Each number is 500 + 25 x the weight over the matrix's rms, rounded and kept within 0 to 999. Layers, rows and columns count from 0. Numbers have three digits each.

# layer 5 MLP down (transposed), 3584x896, rms 0.0713, rows 1287-1336, columns 704-767
468476482484483484493507513514453486507532564512499490473488489515512479533482471483514494506462512484571501522482520525523533485459470498536474484512540506513548504527469481509481507474503492
527521505563503478480479463524456521501471497467517486489463481502508544513489495486485523509510536515500500506519528483510480555513537495527487544510476501467502565483453469495500528533487486
481518521474520518466490505495491518492506452484454478523512489467494482496483475515460518473493518465504452505523569468484528521483506535515481521540558490515511509491495461516514479510485507
501513532505510508499484473510523485531437508490479538466475492506543475495473491522489545491479506515501481513490497481520466532501509521521481500452446469525468508521455525481506493553486509
524457484463459507523476496512539525477520456502496466519496492518487480500504482473475472464502533504517532478502449479503524495514524485498456455508503499466518511512556525486540481495494524
476519530526514477501467475491455479485508467520517495505510490483445505494458500456455477507495510523490512501466481494493486526483479452490476491495507525460523472498553539498486517558486500
492517507520503559500545536481497468536503481486522541484508497470463512503484487509480509506534485501554503512476490499468497487543498438477489527470511540483505496502543500507510496498500510
476483511501488523499478507491540506459495476535512475496442452497497515512524473483489508512498472515525509473519462507498503520531509481524530461520448489486490446516509470487496433479470493
530513482555460505464466503524510514468551509479532474453455500493545545542529493543531509553544506509473482509510478472514486479535531533570504480511490463473493527476536498512580468523484510
492531511520502485517486461546497519486528517530528496516548480505531482507494529465437494460510510535506521498502484456475487501476530511514504515474494512543494522500487460482524511502542496
479496502476517450506471482515480507518485514467486530451459507552465486507538486484515526529483513477466526539528509521504521530482501462519495512526488462500497485497482504503531500509503494
538459513506512490502501542514478516485517489542487475482522519515512487507464488516575464452431495535495459514503497463506504545474481548516495495532547489532479503519462477505530482495516509
491510481480528512504526563471475441497504495500450487516509490488484518482496490491497496515499524501503499487492519483505529493550501479491540503496489499504525512504482503466498495533509500
488504467478480506531457523526469480504528493497462490522506508453494512493493515462528500503503478495497505485525489472532490466507502527525500517522516488425486499482479476480509549531509486
507498495518500528510480503499501493500554506503525510464511544497508549476474473513525487511540495504489517474525529498480513467503505493471481555504528463498493555489451510517486471502438515
496497489476546540496493483528509505487539488511489512482547498534478490513504509557477493502491492539530436475487464484511492523449454512499413513460517501471500508524515514469491457492485495
507523552505488475481500474513506538483485492513524549488490502435495521488502495527481550500495498479496482478503554509505481512483467477485493520479459516506463501513497506431499482516532484
474472447518533491505488506492501504511492493509537494502547508475457488543485517456523494545476486493519517491494493523502504507484466503575474543460498522443497542469519451489491534491502538
504494502534462522459500459512492471534514538510490503489452503497534500484533517507476508451480527490492516505485512484529479459479505529498456518516447465465495560463509484494507521506523522
456438532488541494510468487531482531456481530498473466483519524511519497539511515467496498514493547496496539509531506513507515500484549500495497535525485485515541628520506505479510474560500493
505483488506493509469484492489472494551485490525536522507498519522495506515473460467517483513515542464511498539509548513511503525482496518478502494492496555493472434519530505484502535503518476
507517502551477480501534480580519490499501505505488506432503478493500505507503531553515455478481471469511500492530585495526475495439483473516528537476470515494507471493490492511511526498557482
497448500510489501515516491541506521496510488491512509441502528517499485499504493484539525483542503498545527488481491495554506452529513489456555526439484498489456468521495502483521507530538476
494525511507465505517524518458522539457497486508509508492487491456490514502522515500476482510475514466536479505431477520498522481494477510499523457461524533478542532497470499505495516511571504
527518532485530509488496515496467489511499502514521477524531481464500505540541446493483508517467531509534449520504527554482484502513491483524525507489529520512484488543511492538516474525466502
508514502495502490473486512491530493495525528518441515506504527498499505493429530498502510519517459475513519492508494508551508472531482503520522553482488484476528526492516513517484504494487513
515512475470508492517484499538494479553546486511510471476503464529492475484454495473516496508477485483541484545498517478522503535482501482534488506461495530479517502529492530532522474479501486
514495546477508472482486503503488461513480476521474483512499551533506522524460468517494466448536545505505471529424498495510505521543479511491468491554449522500500499476483533529518494494489540
506490545469495501496531490510481475508495448503506482514511497505515503524478513476501512526516497497536480477502527467506554521467537513522481500528506531485471516468508514506458459501478493
460486504503477512524521484498493499542528498481494508485485489477472514469484469520531510477506553506501516507491527481467475466503462468479513521463547499524497511461495525511507510522525509
475507493512477488486517496480491468471509469537507473502494502526480477534494550477522515431487491480487452554477500507493490532503473486472529521505518532530481491510508472522483482507507464
520499511526492494487517505487531492443518509501493441476500499480504476501494464509491497456522512508490488509502525513525505498500497520491492514488530507463493489477439463476504525515535478
482495478494468503511490555463487505505485485490492490521497520555489498497508499520525494507527467502524522491444506501498518503465522531452486471473503509470515492468519491493486493519486538
520448545487506483506461493492475480472511521505518473465438457495492466500490493480495420494504516518500528512482468481475484441507510497517502459500497492464490547498519499458495496453506489
484519503458486506513494476495493489496509484479528488490508451495478526534479515506476515453504513535471476519513506513510467497501538521502476483514480482485441521523506522486509536492540469
483519500486497492509504516504516467501486506462456540529515527478485487496485512501457533503511479478485516524453458518506518492506473521474490472486496530516536447463489503510530473507466496
517536487518504524474532487504503537513494456524462522471533509509490489521526516474519483484515476474497501483462479542541517556530564515478495497491507540460498499492488471531543529463500475
548489507513530501509542508535499491496498479465473506499529520455494522494500482494483531493517497494520524481489475535440518487513472478492513532508513517523531488477491544492492507498550499
518476479492485484521551526520521476500470491524519507465496505518554496516489565508500464456485484546478501512493489482510479507529501496476495526480523515441522517532513528496523479570471507
483485486497474476500475505485465482516525496482504493486505501504449476481474528500522537468500486447497476515514518485468545484515539485491489476512511531509510469520530511485503464523518469
503499498521500480483498514464546541524500490466490511462472486474480498503509499490549494490479471479473534468492505524495496514542497510500466477477492512533496484538490538509512527488534479
499495520503548471502481450424498496527491497497465473477544529517474535479480498521484522508485467503513476517558543520486489520509471501504494497538517504498445500495477549486497499521512483
485503492472496507520483484514533531499513497482514500500512483499495533525477543491485510528517495470461477508479499514483491491450516455499522483504493471487510465473480466481470491534509478
489485486548505526459488476499521484526460497501480478496511511518539455471533475495517466473543502509454448476463504532492482511493447559495523453498501445467505503511481486483443462493507468
516476526528513473497487513485548491425546481513494482552529524494468528525494469536523480518527479535463485563521526489489525473480448529485499473468500463449543510485499516512515498493513520
456522471503522495514503516481496470484508486506520517464491504497495508475451502517511488492526519519514485494514515491503532490463510449465496528512497521462549492483499504456541493509539516
506508547477493504481497484516499468512524428528508484512491472499500492529481537499497493490539482527520503484515490484487507469529476518494506498508460500500502542473527481479480514510516535
529519540519491428485475492514458502481485511548471529519553496545489503484466483508455509516533509458507524503468494495508505445531477517468473495540529502472494491460500473538520483488521517
532531508556508506505483510499498470481501523491531496505543518473509469502508505501471516533558505475520521505505506487488496506502506486478471461474494498516506478503501475451475521476500480
523481504506499487477493472513521502457504507479501500484491497513471492485505504467499536468484491492553513509468479506485509478458492467456537543510504478543449547515472478526521484483539534
# layer 5 MLP up, 3584x896, rms 0.0379, rows 1288-1337, columns 704-767
492465497482506520490484481522512486482486509501489458491518507483483507514517493522456512485514459467514483479462515499508473501497486509489492461486497528492512504539501492523508500524529469
517528523539504508503501517480494483533474507494540513529541489515458489548474505478472479534505523498531476538501541539480456530486495461516490480507521501483490499462523467543500517517473437
527486504470487474464555491513522556552498523491497544475460497523497518479468468507491553514530499508494522519498484451509507501491491482510510508525499494503539488505551477475463506489502484
474490433484488475536504497524545462510493536509492494512534524519466490503451460486524540537508554497517462538554517492476513451519481484483502488524508538497521514465517519479509556492515521
486512501498470502549474493492474497490492515510488453480548494520522543531478494525465505494487507490526495493501540530491526487490494451489487491519474491452506456529528483510509518505468531
530492516534466515491498484502520507482520471495466520511464481482511522483493484488467492505481485486489522537534469523509479539500524499531527520489516517488491533517528424483488519539484463
502515527477488511509529513519546489472417510506473497519498542507524511498490487497523466471483513527489548510494524520531493482561493486504491485528528477486489490456515485503487505504507515
568503452521475462479414450511455438549450481482520522453490498519520511581489556506495493565539473569492409517536449432486517485501545512536496481561463509486495487484489499504566479488405507
500466510504501529481429520523506495511491490527479508493493516499478484497521521503492474521497491524455513502516450499487542449489485527481478484496488554502534492511480470476468542484482483
465477527533523486508506506465464497523509537496538462536522495496511476527524502503426502546512496527505495477527519524495518504494515505539518471521489451508507496504539503504504490482484501
453556501510484496482480500481447524476465480501475518483518491472575488551529466524483438543501484524458561525463506468518546509515481487500517503486507509493497491510543506515529540557506539
506475482492524479463503480513506467510521489501485571481481496551472523482511467524460526520472478505510456484506549466467483457493540490487511470540504489513507524466455497462490464539496525
534497432510474471516477523487514480499541496519485483508518462457503489512454530486512464475540549517481509529505537498505536466506531527464496535516469461453519559490475503481505498531495509
442512533555511475493479477516482511477473537500500527511525508517497493494478485480500504522471562489556449511550520451536524506473484525444544477474540477463498527512496497469485482492502479
486446485500501502441518475497539504514536510497468477491474498493483503511523496467506562514500516523505547471528506494528529476472444488533434495535499479513481513510516510510500482503483531
490532522526533499458484481500494507515519483493511512463497534517507500531483500504499516489466481510536498450487529471469499528494517492530482497476509486533444479495468481501508501504520498
506499473513512515491504491514503550496510465537482503532514534528473558542554503508494484488534494515493532498487480505460502494509444493499519517506478484467511495457481437447502485493498499
461518502534503489489485514478483505522512473518502467496499488507497507557525537459490528487515510489480498521498497486497496471509509486474513473511445510478491487519506477493509546523517499
467453507534512518521501449517470536457503520503463483483455517490511487521463535504492488510457529494436503463535503505499476500499508497439483525555442480482538589483521489481519459550513525
460517490452569507560483436565482487481464522563502479508491464551542489509463499462541494483503511516489527534499484487500446495538441518555502495525529494471497495493500480468497461515502462
524484450536516485490468487483516467514549535496481509503513506503478499491463473533486496532513476490485515501513526512535506524514484467492497525488503507506525512540516514504532458510535475
509498519515428511504525479506523530488486539518503478499523508513482488526477508517483531464470522483564506488499554533482547480532484509522538507505496482503486510508509489520516521535487543
509450537514515499489496526492501507496473518448510527509507515490544479451496473461530507502558533503497533494546506528532528504520514486503531468491480526486483514527458503500520497490506530
488508515475524481477482483491471501485474538488509489548486476483496486529513470533499522476519523517543489496471510507460448501497504487510520485497499486498536497500496495523449503466529451
503529482495510509528529513506491455468555540478447479502488502469469526478493507488519529489477449518514529489481496474508526517474522507472493499496514466463544527472522477496509505483512509
464483488555493477527465520528515509494550500463457461497468480516493500477471495478485504509541490520521439554472509473531495486491571458478451500458502504484505488543500511542504500499504514
468523519518509487532465484462490505478475537471503505540491532526450497507489496520515483509511493487465458507499460533498535477532534484443468500469470485523492498509485503476527488509526502
492490533480504503511456510486521534469459489486531516474479490509504478469550461500498513523496478509497493505446472510523528475481437491447525529525487497511489525504474458518445487491511495
469505487516535503491493521512494480487500495530496457534494477495517474513510437488507517485485483499493512479477478507492449464481465488512509443485526515499482477482520513494446488516485501
474531487502478550506518480487501508508489504467503472513530502515500467553508489532466507511489475504484539529442484515543477509525491515531472507520545541531501505529500535504543477522470493
471497464511517507482508507474489496511475487485498502521454471500468503496529508503486472536506481489520452495486525502474497493478513474496471479539488505530499510532503464492520466483496508
490495493489482492467475466506532517463474522501504480475520540487507528473487492506499541483487479495484525452493484501535492492494518515505534541501505502469467484488523496444548512503480480
505506492507507506515477524529485489482494505514513524471527472551499483489552502511510503466497516561482508486474511485509522453532517457509489496489464541502534512531519474537516469492491508
511493497492479500482456523530532503479489501490514498508497478487517540509530536500456456545490530526566544473521504471506478454506480519482463505536474508499536508440465505457512553503509509
517502505475488511477498514493504499489477477504498508474513498530515477516530515522545516536467477499497525500516521486481539500521515465474516520472496500454465539468515493484494505506538485
506506497474510462513514526478525532506508511507520450539462479494514483488473505503518513542505485514495509465462518447462491514529444486447473493466491518520543503437506473513516531483530546
513451513457525532538511493506538506530505486503543519522490505504516536517515500512525507490532519529493490480520493518552479514475530475503458485482519508553506514525500494482503528470464511
525507493479493497539529530506500480503460469511496458478486541464506527497503496516490485486503509484549552502471468515471511485537502526463496484487476511504473479508499540498523501507471489
501458505472501510493519505490490486508495462520527510496498494517472504483508533520491512521504487492504517510519506494474510513483522498501508504488562493487512474480466536503497476483510467
461483472523504511499475473500527492492485505472512502512518505456484507488534508517527488492517410460506541494443513542505523504508514519474502528527504455465483492477493470464514471499515480
498515481497494448473483510482479466454484543501504473525505511492463519530538488454462484524480493529508460539545542491468471515515458505546471486516522554498508533517489513495469474484496549
515506495539492496481519494514479448481473517509454509504499483464540494505482473455515499514515495502504520490530495545493510458490490472535528490533459527511495482473480498517485497489508523
513533503481502520514483493460532521508448496502466517556500493472504538553532528475535464464576513501506508490452478511511490497473519465464471503453471533504503505487460503444533494480464496
514469502495523471462502524479491497501518486513457525537541495515528542536503491530459483467484514496484485517475527508496501461509536457494533504474496501465487526484475528468533486503550491
469516506503463535515480503456501489531481517517517471501505489470474498508540504506477484526506524516498524462516518490508541528489520524481468521512537485485524514517500508511509531524535532
499521519501540488526499579503504516512487506471479463508529484478504505459530482483527520505479463494484510509452518484518481543520514473468466519497524516524524438508526468533498500484445502
535495547534524453479495435480527507485503539531511464469552512517517517491473520486510498480482510505501512480483497493466504501549538492511500488481460477477469536470486478534476499505534542
541501486445516483521507472475480487478488511511513539514521500521489526492475486508505518482508458500498550509483460472522494438460505481493493492502490508471545528518466536485491509498449513
496510533509471496477478554529559448489483499544497475486460477551494493518524469471523537492494476468483494533448491509514490510513496521511490490496469518457482461501503504504476536488495517
541514499488499525472513478459482476527503535463531499485451536536509524488481455533532491470476504525490495463488501482544506506483452476520494466492492503499497511533457506507531510451482494